Part of a small language model's weights: 35.7M parameters, untied embeddings.
Each number is 128 + 24 x the weight over its row's rms, rounded and kept within 0 to 255. Layers, rows and columns count from 0. The size above them is the row's rms in percent of the matrix's.

# layer 5 MLP gate, 1792x448, rms 0.0385, rows 1735-1755, columns 112-223
size [103  98 103  97 106  92  97 101  95  99 100  96  94 100  94 102  98  95  99 100 102]
[[133 120 146 113 128  97 133 127 137 106 170  77 103 103 129 124 101 151 118 140  98 105 182  79 131 149 102 121 132 115 169 117 133 119 166 126 114 155 109 169 188 124 131 121 103 113 162 169 156  95 148 118 141 103 132 144  88 131 201 117 129 120 150  99 129 133  90 125 159 130 128 133 119 165 147 130 124 137 163 129 111  88  97 167  97 196 106 145 108 117 126 136 119 124 116 131  96 117 102 128 112 126 114 119 126 139 149  96 139  87 131 110]
 [149 135 142 113 108 134  84 145 126 116 111  93 155 121 124 136 178 137  99 156 104 148 160 158 149 180 134 122 115 111 110  78 115  93 139 150 165 107 117 130 140 158  95 102  92  97 143 122 124 147 118 155 148 135 122  86 180 141 102 115  83 121 148 148  82 148 157 140 146 148 124 165 142 119 167 106 161 171 114 128 144 128 152 101 130 138 120 110 135 133 103 157 141 127 150 155 117 153  97 102 151 130 103 131 144 126 152 110 132 108 138 143]
 [117 121 131 144 108 132 157  91 153 165 129 123 151 130 126 106 128 127 147 140 102 162 104 100 117 186 130 152 133 117 126 177 120 124 118  98 123 118 173 148 124 139 130 157  56 124 115 103 133 110 128 146 120 136 129 145  98 107 108 112 141 133 120 159 116  99  90 113  93 114 116 147 108 111 143 145 157 120 157 138 106 103  87 100 121 138  75 149 116 172  93 133 106 113 129 162 109 132 134 121  86 135 163 138 133 149 104 130 147 140  86 156]
 [ 93 150  85 138  85 139 136 159  85 112 103 111 120 172 164 143 101 115 128 114 152 143 181 120 141 153 122  79 140 133 104 152 111 184 138 107 117 113 119  82 124 152 172 157 148 150 124 121 154 138 141 140 136 148 100 128  75 152 122 131 125 172  79 123  78 136 137 150 145 159 121 159 130 152 141 103  91 120 141 103 127 120  87 118 142  97  94 137 119 116 137 113 147 146 118 177 116 111  85 108 148  94 110 115 102 134 118 131 117 126 100 104]
 [155  75 117 150 169 158 133  85 141 157 125 176 142 106 137 146 109 140 142 123 121 117 116 142  93 167 129 144 131 149 179 131  91 116 156 109  95  92 151 141 109 115 109 122 145 111 155 135 107 133 146 149 114 109 141 122 118 148 119 136 125 154 137 100 157 165 127 138 155 113 118 161 123 114 162 140 129 116 178 143 103 123 108 119 161 116 108 160 111 100 133 128 109 159 142 103 145 129 101 123 107 101  76 131 127 150  93 160 121 111 149 140]
 [122 172  87  82  93 125 119 171  99 109 109 119 130 160 125 127 100 140 159 120  92 128 133 107 121 162 110 139 111 146 156 156 132 106 118 123 148  98  76 144 104 143 130 135 159 120 165 152 108  94 152 123  65 112 125 107 105 121 104 114 105 124 138 108 120 122 138 132  95 134 126 163 125 153 136  83 162 154 146 139 151 113 126  93  95 160 149 163 129 122 140 152  95 158 153 124 127 125 143 132 146 137  89 141 140 168 136 133 159 152  83 119]
 [149 119 117 168 151 122 131 145 136 139 142 116 102 142  84 173 124 113 126 127 175 122 131 123 132 136 170 102 121 113 148 161 155 125 169 111 127 130 141 113 146  81 153 132  86 142 166 128 120 121 167 170 138 127 100 114  95 127 149 142 121 147 110 111 108  79  73 133 181 131 135 123 180 142 109 102 150 151 160 152 108 104 110 140 102 127 106 124 138 112 162 155 130 128 145 121 141  77 141 141 137 135 144 114 102 117 124 124 141 150 112  88]
 [104 101 132  76 174 104  85 117 165 127 153 136 133 134 156 127 142 107 142 111 138 129 126 106  85 159 105 143 118  95 136 120 156 112 150 100 105 127  61 101 155  90 131 134 120  82 159 109 156 142 152 129  92 132 101 105 118 132 152 161 128 143 160 152 143 143 140 161 115  99 148 128 124  92 136 111  98 129 123 153 121 132 109 103 148 161 120 116 177 158 118 113 107 119 124 156 137 110 124 102 147 149 123 147  96 150 147 155 127 139 118 149]
 [128 152 122 100 107 123 149 149 123  99 138 135 151 119  99 104 127 117 143 122 156 148 107 151 164  98 126 127 110 153 110  92 108 165 111 123 114 175  81 102 145 126 114 109 111 117 133 107 106 146 123 127  86 131 129 144 137 138 137 132  75 157 158 154 130 157 134 160 167 106 119 156 155 139  93 106 142 173 151 147 140 130 147 165 163 143 109 160 134 135 146  87 128 161 187 118 125 109  97 104 152 149 159 153 135 120 124 157 120 128 147 153]
 [143 121 118 142  79 149 142 131 136 108 140 120 145 140 109 142 144 111 102 139 126 154 142  91 116 118 104 131 118 153 115 166 118 112  81 141 115 115 103 142 199 126 136 162  99  85 131 120 144 124  95 118 132 174 140 126 124 120 146  92 108 174 137 119 116 135 152 133  91 159 156 165 130 143 108  91 130 139 170 150 106 179 142  80 180 128 123 104 118  96  90 122 100 164 144 141 167 112 145 103  88 125  65 122 118 163 148  74 156 151 127 112]
 [134  91 135 143 115 150 160 149 127 110  96  97 156 121 131 184  73 128 119 136 140 118 137 104 118 132 111  99 101 150 124 120 101 146 121 127 113 106  80 129  81 153 145 145  98 121 112  89 112 107 153 159 133 132 144 139 112 113 166 129 134 162  85 175 112 174 115 131 136 102  67 125  98 142 178 145 110 139 139 131 128 124 187 127 170  84 123 121 134 126 155 129 146 122  80 120 146 134 119 145 120 146 141 111 112 109 176 174 137 129 120  99]
 [175 103  75 183  93  85 127 149 112 113 150  89 134 121 113  99 134 165 131 131 149  88 111 135 157 170 149 119 141 115 142 167 159 128 118 116 100 110 148 122 122 141 130 126 140 140 108 111 144 121 115 121 156 150 139 126  99  83 108  81 124 106 132 135 118 111 143 111 148 138 105 137 116 126 139 156  94 118 165 147 173 144 159 110 132 117  97 128 130 154 137 119 165 144 136  97  81 154 112 144 106 119 123 135 150 110 156 122  83 178 175 141]
 [129 111 150 132 135 102 112 174 131 154 128 127 154 160 142 134 114  93 102 139 100 150 133 123 188 117 114 149 126  97 119 149 174 133 123 118 128 184 153 106 132  85 139 110 146 128 128 104 111 128 178 105 121 131 132 130 110 188 129 112  94 152 132 119 119 100 109 146 127 154 159 125 102 164 114 141 147 146 127 118 117 190  94 119 163 158 144 122 105 145 183 122 111 119 159 122 133 126 125 102 117 118 130 130 116 104 130 134  93 116 124 125]
 [135 117 184 113  86 120 137 142  93  96 146 123 133  97 138 122 141 105 138 165  86  97 144  85 114 174  85 104  92 137 137 108 115 136 171 157  72  91 156 126 172  72  88 131 108 153 117 119 121 103 169 135 138 105 138  80 114 107 111 144  79  83 151 136 165 157 161 147 161 132 132 155 138 151 173 120 113 133 105  97  76 161 120 119 123 151 103 160 145 121 139 134 104 119 143  92 118 124 124 141  84 137 103  99 171 131 125 143 125 127 125  92]
 [137 116 116 142 143  98 131  97 141 114 113  93 144 109 111 114 139 195 117 112 158 152 147 151 128 143 141  85  56 160 136 135 151 121 134  92 134 142 107 128 114 120 158 157 102 106 151 148  91 103 179 123 117 137 117 117 137 127 106 119 107  97 163 123 119  98 189 109 128 107 135 138 153  98 137 143 116  76 138 135 156 104 165 126 101 105 116 108 158 113 120 109 129 155 119 142  73 128 166 113 138 132 168 145  90 142 145 120 139 148 176 191]
 [148 125 125 121 119 132 152 122 122  81 139 149 164 118 113 140 116 102 130 133 133 164 145 118 156 105 173  42 158 121 104 153 129 146  87 142 125 135 111 101 117 146 119  68 120  97 110 130 109 129 145 131 122 124 155  85 142 117 139 160 148 162 131 154 103 132  75 123 119 172 141 128 109 142 116 148 162 105 111 145 165 151 118 122 135 129 184 130 163 152 114 101 120 150 159 132 111 114 156  98 154 107 140 140 106 139 157  91 151 115  98 117]
 [180 139  84  97  82 130 148 136 153 108 119 142 102 118 164  78  99 122 199 108 116 139 149 169  94 101 121 112 133  99 133 133 142 149 123 104 145 151 100 147 147 131 136 104 127 107 149 171 168 155 142  97 122 103 162  97 115 140 137 183 143  81 117 110 124 166 161 110 135 134 110 142 138 105 110  82 104 164 120 138 116 124 118  55 107 142 131 107 140 140 119 141  99 104 113  93 207 116 201 129 158 161 145 157 128 148 154  92 132 122 156 136]
 [149 147  82 126 124 155 109 166 136 125 133 104 115  95 124 119 152 110 127 144 153 116 184 140 125 144  99 107 124 110 124 110 148 158 127 122 130 110 141 151 136 165 156 105 158 133 128 122 142 127 139 123 143  92 119 152 112 137 122 112 138 129 153 145  90 120 125 158 108 143 137 152 106 102 134 116 127 141  77 143 150 167 136 100 137 130 159 110 137 121 123 135 134 170 105 114 159 148 165 115 168 133 141 121 120 144 113 122 148 140  90 150]
 [149 142 108 140 128  84  73 136  96 122 146 114 119 130 122 111 123 116 135 118 130 111 197 134 125  94 109 160 126 123 145 141 159 136 149 102 128 120 142 152 139 155 174 134 103 131 139  62 153 127 101 114 120 153 129 103 133 133 106 101  85 136 125 118 161 144 155 124 132 154 104 141 145 100 173 164 146 129 160 140  79 116 105 143 126 154  87  77 131 105 108 148 164  89 109 133 121 149 164 153 122 134 165 171 133 157 130 126 143 144 125  90]
 [137 115 116 156  91 137 118 146 121 156 144 129  87 125 154 158 114  87 125 113 126 120 149  90 156 147  82  98 129 129 105 154 115 106 139 132  87 143  90 163 124 177 120 126 149 126 123 164 118 145 122 114 112 116 146 152 102 146 113 152 139 120  91 110  96 113 123 135 108 140 129 143 130 130 130 106 131 142 109 146 122 144 125 152 153 133 129 138 129 104 110 122 104 138 117 117 156 118 192 124 126 125  89 138  67  93 131 130 150 138 115 127]
 [ 78 177 160 166 122  85  92  98 102 116 102 102 149 130 102 162 112 125 128 109 131 139 140 102 130 133 162 140  85 134 146 172 167 144 120 107 126 110 118 122 139 155 152 108 118 118 166 128 131 156 141 117 121 146 152  90 129 158 120 111 167 145 167 139 128 142 130 121 110 155 137 147 163 141 122 155 132 125 109  94 126 166 106  99 106 144 162 133 116 154 138  97 144 166 128 131 177  85 155 138 113 105 114  86 111 146 144 146 115  98 170 148]]
# layer 5 MLP up, 1792x448, rms 0.0379, rows 1735-1755, columns 112-223
size [106 102  97  98 102  98  98 102  96 101 104  96 102  97  93  98 100  99  98 103 103]
[[104 164 153 103 158 105 146 148 102 146 113 121 119 154 128 120 114 147 104 105 154 142 126  65  88 103 130  75  95 142 148 121 153 152 131  87 159 153  85  79 134 110 156 152  90 162 147 101 113 148  94 141 148 125  82 121 151 131 104 111 112 103 115 106 131 148  85  95 156 141 100 128 130 123 110  62 128 124 141 149 136 135 126 163 145 148 119 134 126 115 108 125 104  83 102  93 136 137 143 145 139 123 135 100 153 154 201 120 131 106 121 101]
 [112 124 133 136 131 146 105 117 156 177 156 129  99 123 154  91 137 170 124 130 144  79 113 107 145 131 120 114 165 106  86 126 148 101  77 131 159 139  90 132  98 164 100 119 139 147  90 121 104 146 105  84 138 141 132 111 115 151 152 161 136 137 125 111 145 174 113 109  98 136 131 105 150  75 144 135 114 133 112  79 109 110 109 167 133 119 128 147 121 151 126 154 171 138 136 133 127 132 135 134 145 118 147  73 159 170 123 100 133  99 157 145]
 [ 88 101 129 168 116  92 124 131 149 157 179 111 121 138  95 110 132 151 142 109 145 143 163 148 122 125 169  84 139 107 141 117 106 150  93 156 138 118  91 127 137 137 168 132 123 132 119  98 118 126 122 126  94 132 185 154 127  96 143  86 121 143 114 117 140 134 164 163 107 116 141 127 130 135 161 128 143 130 130 141 112 134 121 164 151 125 129 148 109 134 118 156 125 126 126 118 143  87 143 123 104 157 136 118  87 138 108 142 169 101 126 101]
 [ 83 140 115  94 120 141 162 147 102 121 182 127 124 117 104 141 133 159 128 102 114 152 133 125 129  95 108 157  98 123 152 163 144 142 142 142 179  82 129 102 155 164 144 163  79 146 122 125 151 135 124 126 142 127  93 150 167 150  94 142 135 121 144 177  97 124 106 117 108 130 151 132 127 164 136  94 161 138 119 146 159 122 140 120 136 130 131 122  85 134 128 115 141 130 124 120 121 143 100 145 162 156 125 110 103 133 162 119 125 141 178 144]
 [130 133 125 168 148 123 138 123  81 109 145  76  98 129 132 120 134  99 114  94 136 118 112 151 116 166 168 147 183 157 131 124  95  92 171  92 108 179 130  99 115 126 164 109 125 157 126 103 132 144 171 165 150 111 141 141 161 161 138 127 151 152 102 121 112 102 134 118 154  79  91 170 129 115 133 164 122 118 112 120 135 132 137 113 133 143  90 134  90  98 164 134 100 153 147  97 144 175 112  94 142 164 117 138 139  90 143 107  93 171  91 124]
 [120 164 146 135 108  75  94 136 146 166 141 142 132 109  95 121 140 122 111 125  83 106  83  87 127 160 122 152 154 152 148 118 157 157 152 161 115 121 148 159  88 105 133  87 160 132 155 160 130 128 117 132 107  87 139 151 156  97  98 123 127 166 111 128 141 128 175 126 105  95 146 123 100 116 141  92 139 151 120 142 173 140 124 117 118 132 161 148 129  87 139 144 111 129 102 146  80 124 140 136 147 117 143 123 155 148  97 101 107 148  80 133]
 [109 121 133 130 147 157 123 164 177 148 167  91 106 103 149 150 167 140 173  86 159 136 144 110 100 104 128 107 110 143 112 173 147  97 106 134 116 103 127 165 151 117  84  87  96 112 119 108 150 127 137 162 148 148 161 165 110 130 138 196 121 117 126 117 108 161 144 128 111 136 136 142  98 148 159 139 115 125 122 122 104 120 122 155 162 126 136 136 139 119 119 112  99 126 127 145 156 124 149 111 160 113 146 155 116 158 131 124  76 144 127 115]
 [105 125 137 135 141 159 137 136 182 164 146 123 143 106 117 173 125 149 152 123  98 114 102 117 133 162 103 136 111 153 131 132 117 137 101 152 150 116 116 121 127 150 147 124 114 147 111 160 120 149 129  91 143  80 168  85 137 124  92 106 147  97  80 110  85 166 116 135 113 112 132 136 129 134 114 132  99 167 166 140 121 130 135 131 127 132 100 137 105  97 154 126 121 123  99 129  97  96  97 138 145 143  96  96 114  97 137 147 131 140 133 115]
 [151 170 137 121 135 120 133 101 140 124 137 146 124 146  92 127 143  74 158 105 127 115  89 152 146  97 157  92 116 133 158 134 115 120 123 139 172 148 145 106 123 157 102 120 119 172 121 134 102  89 105  96 163  93 128 146 116 160 107 119  84  83 122 153 114 133 111 124 178 140 122 117 117 129 171 159  86 131 136 148 153 119 150 145  94 120 111 135 104 173 114 103 155 140  77 159 125 144 134 109 150  81 121 170 112 134  93  95 128 119  95 167]
 [138 107 100 153 132 102 124 118 113 154 119 111  87 125 149 142 140 132 160 112  87 155 123  83  96 167  82  88 115 122 136 114 123 104 134 126  93 147 111 109 150 139 115  80 146 103 120 132 117 121 161 136  80 132 151 127 139 118 139 160 127 153 158 136 114 138 130 147 140 123 157 110 133 153 155 164  95 108 127 138 148 120 121 139 117 139 148 145 133 131 117 130  91 117 143 153 122  86 144 164 133 108 120 141 144  91 122 182 111 152 121 142]
 [ 98 106 121 145 155 169  79 133 152  87 166 129  86 116 111  91 147 116 123 122 151 106 118 151 114 142  77 144 141 132 112 160 119 120 108  88 122 103 112  99 132 116 152 115 147 166 103 101 139 161 126 102 103 105  89 123 153 131  99 178 140  65 124 135  98 144 158 147 130 170 115 110 171 152 103 105 140 123 137 129 141  72 114 130 153 136 126  87 140 147 107 111 123 155 137 127 121 113 146 164 151 115 156 120 129 107 127 128 162 152 152 167]
 [123 154 180 106 126 153 138 117 145 114 112 133 122 140 141 130 172 115 143  99 127 108 120 106 115 139  88 135 133 113  88 107 100 100 137 111 144 142 141 110 110 121 124 146 155 121 103 121 103 145 113 116  97 146 142 159 153 122  98 118 133 112 119 121 105 123  93 148 127 147 126 134  79 114 132  84 117 160 138 150 151 107 102 149 130  90  81 114 136 102 137  96 138  91 116 156 151 161  99 100 129 156 107 146 144 149 132 115 131 131 133 157]
 [116 125 162 172 121 136 116 130 137  99 136 104 143 156 103 110 112  97 114 166 163 143 100 119 149 141 152 120 110  92 155 158 115 132 136 132 137 104 132 127  86 130  90 119 121 112 151 143 153 101 106  73 116 173 137 165 155 126  96 113  81 145 139 109 171 115 162 135 143 166 153  58 119 152 173 131 135  94 161 140 123 140  95 113 134 142 118 112 106 169 149 110 113  79 128 122 184 131  75 143 113 105 120 119 180 119 134 175 103 166 119 120]
 [150 119 152 128 128 120 138 119 114  83 148  91 152 110 158 178 152 157 143 143 111 165 152 160 117 128 147 105 178 112 120 122 159 119 190 113 145 128 158 152 163 107 141 165 169 154 111 123  96 136  96 131 138 155 136  84 186 141 147 121 153 157 114 104 121 142 106 114 140 111 110 159 144  69 127 132  90 102 146 139 175 154  73 116 150 138 143 138 106  99 120  83 110 146 139 112 134 109  80 142 110 128 141 123 101 133 140 172 143 131 148 110]
 [106 125 148 118 122 127 147  86 101 128 153 141 118 114 127 177 106 158 118 185 110 150 137 113 128 130 156 119 155  96 143 107 126 179 140 157 113 111 114  82 141  92 103 123  87 124 150 132 163 125 127 150 132 101 111 161  95 179 133 149 110  92 119 171 140  93 113 125 100  98 152 138 102 142  81 105 119 138 145 152 154 119 157 116  86  91 115 128  93 165 171 119 133 131 110 129  90 141 117 158 100 117 179 104 167  88 118 145 155 149  70 140]
 [106 128 155 148 140 143  92 113 133 134 102 176  81 103 143 101 140 156 155 121 132  71  80 150 130 128 168 109  91 128 106 140 139  66 157 119 136 146 126 124 107 116 114 154 107 127 134 110 149 151  94 112 123 158 152 125 176 114 124 176 101 117 129 151 143 127 116 114 159 130 159 108 131 138  87 111 139  96 173 119 131 144 111 137 119 101 112  96 120 149 132 141 101  86 125 143 114 107 115 123 126 115 140  86 145 104 150 184  87 130 151 141]
 [130 148 158 129 174  90 109 117  90 149 158 109 139  97 169 147 149 133 128 115 152 161 101 151 146 109 103 136 151 162 123 112  84 134 132 118  82 161 130 165 127 143 140 119 124 185 145 136 116 124  78 163 132 121 122 113 160 146 103 178 172  98 137 141 118 141 135 135  97 162 119 152 100  98 132 105  95 118 107 173  92  95 162 103 102 120 161 162 157  86 149  81 138 119 140 123 187 127 153 102 121 115 114 169 107 133  90 125 153 116 161 153]
 [138 118 167 118 119 123 154 113 139 179 143 169 112 130 140 145 106 168 117 100 172 109 160 149 137  95 147 139 153 122 127 121 143 135 109 127 134  94 115 121 126 137 148 118 111 173 133 157 121 144 151  80 148 124 145 146  92 108 157 134 147 132 127  99 148 122  99 110 130 128 124 103 142 133 105 118 144  95 116 141 163 119 122 136 147 132 111 118 156 130 135  95 145 118 114 116 131 153 160 126 119 144 127 142 138 142 127  95 151 147 122 164]
 [109 139 138 170 134 148 124 128 147 138 144 145 125 103 167 130  95 118 121 128 178 115 152 174 104 123  63 136  81  92 160 141 124 130 144 165  95 167 149 157 126 109 106 161  89 154 135 128 132 140 111 166 147 144 121 110 131 110 125 138 133  98 118 149 120 105 151 147 103 127 147  95 101 147 131 140 129 108 115 150 157 167 105 129 143 157 137 127 117 129 155 150 118  97 119 138 187 139 156  95 131 168 148  98 102 120 148 115 141 114  99 146]
 [115 127 112 143 120 104 154 139 121 162 159 158 123 136 162  89 110  93 135 120 179  99 130 143 139 131 116 144 111 154  96 110 101 112 145 135 106 143 123 147 104 117 122 137 120  78 102 143 134 138 129 128 168 108 153 163 128 121 144 103 128 152  97 120  79 119 116  89  95 147 116 108 120 149 112 119 162  94 113 105 117 144 115 182 128 139 136 186 133 136 121 125 158 130 155 160 139 104 115 130  95 150 126 114  75 140 128 135 182 157 165 131]
 [146 120 137 136 137 106 165 155 158 172 143 127 173 140 132 162 161 150 107 127 103  79 154 159 139 123 121 139 116 115 108  76 105 137 124 109 176 140  99 165 119 142 127 137 138 192 108 116 154 152 130 134  87 133 140 121 101 153 154 140  84 147 168 123 146 146 162 160  88 146 126 156 143  95 139 128 101 149 121  91 119 100  95 140 118 155 100 135 162 146  97  86 158 100 142 144  86 130 129 115 122 143 151 162 110 165 135 135  93 106 103 162]]
# layer 5 MLP down (transposed), 1792x448, rms 0.0285, rows 1735-1754, columns 112-223
size [102 102 100 101 101  99  97 104  97 102 105  96  96  99  95 101  96 101  99 104]
[[124  83 146 145 115 120 148  93 103 129 122 106 118  60 142  75 104 118 143 178 150 143 114 136 133 146 117  95 117  91 141 147 130 144 122 157  98 135  99 142 112 138  85  77 166  99  65 104 129 122 151  58 155 188 121 119 125  92 110 154 136 113 163 123 134 131 109 141 143 159 129 129 131 119 162 135  92 145 115 181 116 143 151 133 146  91 139  75  78 152 129 128 165 122 135 161 129 154 115 115 120 109 140 143 101 147 151 167 112  91 136 131]
 [106 107  99 160 129 106 149 112 142 126 144 126  87 138 132 100 148 108 124 117  99 123  83  96  97 100 145 119 103 124 155 100 167 133 143 146 115 128 141 113 109 134 123 134 119 182 115 144 188 160 140 156 144 115 105 142  56 109 110 186 150  75 122 115 135 132 123  97 105 114 114 108 115 123 141 148  97  73  97 133 120 133 135 157  83 107 141 171 138 135 129  91 110 110 150 100 135 116 154 150 128 161 126 114 128 106 139 106 109 159 114 176]
 [ 77 101 129 158 162 142 180  78 129 127 142 106 154 135  94 118 109 105 159 160 165  93 139  97 157 165 133 105 134 128 100 233 119 133 116 172 106 110 145 112 146 176 166  81 118 134 122 123 132 182 125 161 146 168 151 155  80 145 122 139 154 164  99 117 161 141 144 126 110 151 101 130 173 120 135 158 122 144 147  81 163 121 137 142 111 133 127 105 125 152 123  92 133 130  93 105 111 119 125 160 129 101 109  85 120 148 134 161 140 145 140 127]
 [ 91 125 139 145 120 127 122 128 182 114 134  93 145 112 131 131  73 115 101 127 139 122 141 166 133 116 113 154 145 149 170 142  79 127  86 122 128 127 111 114 147 152  75 101 109 137  68  93  95 119 174 113 111 147 126 133 126 113 101  82 130 137 190 141 131 139 147 100 110 115 144 103 131 164 105 119 132 129 120 107 129 148  95 149 151 135 136  86 130 150 168 137 121 130 129 126 182 151 165 157 149 166 117 172 153 153 122 142 108 103 142 198]
 [114 123 116 143 114 122 122 127 130 109 113 112 126 158 112 119 129 130  78 134 140 105 115 102 112 105 119 138 162  87 159  94  98 126 156  90 136 118 130 125 138 135 140  82 117  84 154 112 128  88 125 140 148 119 110 154 128 151 109 171  87 166 123 158 152 118 142 135  82 107 102 139 123 105 101 170 112 119 144  89 143  99  83 132  65  81 119 159  91 149 101 111 140 144 121 107 155 152  85  97 129 157 133 122 158 142  93 146  92 101  69 134]
 [134 156 152 129 147 114 115 138 128 137  98 147 157 138 106 122 128  88 106 127 132 144 107  95 132 170 164 110 159 102 125 136  91 128 119 126  75 165 123 158 104 135 148 109 103 137 107 128 130 100 112 201 148 136 104 119 121 141 128 124 158 162 106 106 138 138 113 112 144 101 140 183  68 113 141 139 109  94  86 117 115 148 111 138 130 129 118  95 155  66 111 118 163 104  89 138 125 172 116  89 133  99 155 121 165 119 113 133 107 140 128 133]
 [146 130 134 163 115 125 122 146 165 150 147  82 146 139 117 151 157  87 151 176 138  89 130  94  95 143 139 119 148 126 142 163 138  62 110 143 132  69 132 143  88  88 126 112 123 147  62 157 108  99 153 152 149 108 147  96 133  93 105 110 140 140 123  97 122  98 120 108 163 125 132 129 154 117 165 160 124 160 133 139 118 110 123 121 127 157 139 123 116 111 122 111 130 139 147 121 149 162 112 141 125 110 143 152 136 112 117 109 112 122 106 123]
 [ 93 101 137  90  95  97 108 117 151  93 151  93 151 128  94 116  86 134 152 121 116 138 107 123 149 116 115 109 104 162 163 158  87 164 132 120 122 165 120  97 104 105 139 117 152  91 141 115 122 146 127 170 123 156 145 118 146  55 105 141 166 141 119 183 108 130 144 135 121 141 105 164 138 122 139 133 136 124 161 104 127 152 119 135 122 139 144 137 165 118 154 102 152 106  97 175 119 142 129 144 163 119 170 138 139 118 133 169 152 123 111 136]
 [115  86 108 166 135 135 142 107  96 112 145 125 141 115 142 127 109 162 123 105 107  93 122 146  95 111 128 129 121 142 143 143 166 107 102 147 129 152 132 166 140 117 154 173 145 167 178 112 146 146 112 167 123 137 128 136 119 147 135  91 127  93 126 132 106 102  92 112 112 119 135 139 153 124 173 173 139 113 201 129  80 134 130  92 128 149  94 139 151 159 127 138 124 120 122 147 160 151 157 149 113 162  84 125 104 116 155 140 151 134 133 168]
 [ 78 159  97 112  53 149 102 131 112 130 151 114 129 142  84 137 189 110 158  90 159 133 148 133 156 145 115 117  79 150  98 127  99 162 115 137 116 138 112 124 113 135 133  92 137  95 120 144 143 120 126 117 157 149 132 144 121 137 123 142 114 138 144 131 132  97 164 108  90  73 104 125 140 155 101  99 142 149 148 118  99 134 138 132 142 111 150 114 112  98 111 149 105 111 163 104 152  97 148 149 122  82 119 141  95 120 148 102 158 169 136 167]
 [111 164 143 128  79  95 131 127 115 126 133 101  98 145  98 106 114  82 133 158 108 185 114 138 169 118 144 128 138 120 144 122 160 125 172 100 111 141 155 173 126 153 112  89 133  95 121 130 120  97 133 126 123 162 112  99 175 131 110 150 137 118 152 120  95 115 144 135 142 140 173 164 119 156 150 180  63 171 147 126 136  91  90 117 118 134 129 168 125 118 159  83 137 183 125  44 108 147 160 131 161 147 106 119 120 168 122 100 143 124  90 163]
 [ 99 155 101  71 104 116  75 132 161 146 147 174 173 115 125  90 127 148 143 140 106 141 162  93 127 150 109  65 129 143 141 121 147 116 158  74 122 117 153 123 128 123 121 135 129 117 222 120 138 116  98 177 102 114 143 134 151 137 116 127 147 126 138 142 128 125 186 141 152 133 126 150 177 102 127 134 141 110 137 137  87 106 107 146  98 111 148 133  94 159 122 164  80 145 119 135 103 120 103 146 109 134 138 146 147 118 156 131  97 110 119  96]
 [104 144 117  98  77 137 137 151 111 109 140 135 119 129 122  98 142 132 136 136  99  80 116 139  92 141 128 124 130 147 141 108 101 108 111 125 123 112 133 138 180 123 118  93 140  97  34 169 120 124 123 127 111 113 131 100 123  63 123 171 139 106 132 126 108 157 123 137 121 118  93 122 172 144 134 158  96 141 111 161  99 133 170 102 133 112 111 102 152 133  94 134 187 137  80 120 112 125 128 144 143 155 133 142 132 126 133 138 105 154 155 174]
 [129  74 128 162 143 142 120  87 154 166 122 151 149  84 118 151 141 147 141 109 128 100 124 101 138 142 151 161  96 109 122 139 118 157 117 114 149 106 151 122 124 113 123 103 153 115 173 140 108 138 121 121 115 129 109 110 169 134 109 143 129 109 143 157 114 130 118 110  83  85 151 128 118 185 122  93 126 179 120  99 106 104 150  84 151  98 132  73 121 128 138 109 106 108 126 108 163 147 152 150 128 123 149  85 106 144 119 137 134 127 127 111]
 [ 98 180  83 164 103 118  69 118 146  93 135  94 151 108  99 115 115 121 143 116 109 107 113  94 163 124 177 148 147 105 157  88 152 104 141  62 122 128  91 132 104  99  93 127 118 112 152 145 150 128 115 125 109 128 150 102 141 138  87 118 116 189 112  81 143 133 131 175 123 145 109 106 143  87  87  89 150 146 152 162 105 138 118 120 203 127 159 155  94 140 131 132 169 135 107 130 167 121 137 131 139 136 108  94 122 150 149 143 154 127 138 141]
 [123  97 125 106 160 167 129 176 133 118 146 113 138 149 134 119  93 121 161 104 129  83 110  97 135 127 136 133 131 120 142 124 135 121 101  99 160 175 169 173 113 128 143 134 115 136 134 106  81 149 124 125 119 119 136 125 176 110 104 137 134 109 139  85 139 173 126 110 116 124 121  87 101 178 121 132 117 136 140 138 104 129 128 160 168 152 126 135 107 105 121 146 154 174 105 140 155 105 140 110 137 111 142 146  89 126 114 125 113 135 117 176]
 [160 145 105 143 114 140 131 113 126 107 113 122  88  95 106  95 116 110 131 140  95 141  95 164 116 124 121  98 160 105 155 125 144 127 151 158 120 130 100 106 142 120 110  73 105 145   0 127 177  91 178  92 132 125 113 150  95  88 123 128 144 123 139  99 104 114 130 106 123 120 143 151  96 128 159 103 154 122 108 115 142 131  97 140 109 123 105 100 130 124 120 111 155 129 145 110 104 137 189 100 120 145 150 130 134 123 163 103 140 145 140 154]
 [135 111 126 157 141 123 134 148 150 149 178 102 130  99 120 138 118 142 130 158 119 127 157 151 134 128 111 122 137 111 145 168 160 120 103 160 145 148 131 137 157  98 144 111  97 129 141 175 139 141 111 105 145 155 124 128 118 118 142  86 179 135  98  80  96 149  99 104  88 143 152  95 230 167 159 120 135 134 120  91 144 117  85 111 108 152 118 124 106 110 145 135 116 144 134 129 112 128 133 152 105 144 105  80 165 146 114  75  95 156 125 118]
 [128 101 170  78 140 113 103 134 127 146 124  86 105 162 135 143 162 119 119  94 104 107 169 148 132 115 117 146 130 152 136 165 147 162 160 120 121 144 133 131 130 112 150 126 119 143 167 137 126 135 121 101 148 125 105 112 184 120 145  53 103 107 106  81 129 148 128 141 141 162 162 121  96 148 155 163 160 121 122 110 145 129 119 166  99 122 122  96 154 143 156 127 134 174 144 128 144 123 159 125 106 128 156 105 176 103 149 137 127 124 101 102]
 [163 114 125  99 125 126 133 156 129 126 147 105 146  99 103 134 125 153 136 145 157 147 115 143 147 134 153 152 148 155 139 115 155 131 118 107 119 107 141 172 110  91 105 143 171 115  78 145 117 131 132 115 114  91 169  86 130 132 124  77  86 168 105 125 122 139 151 102 144 138 158 103 128 146 166 107 133  86  85 134 123 156 107 120  74 109 133 131 153 158 144  91 143 133 167 154 120 122 171 109 141 163  78  78 132  99 152 143 144 156 164 143]]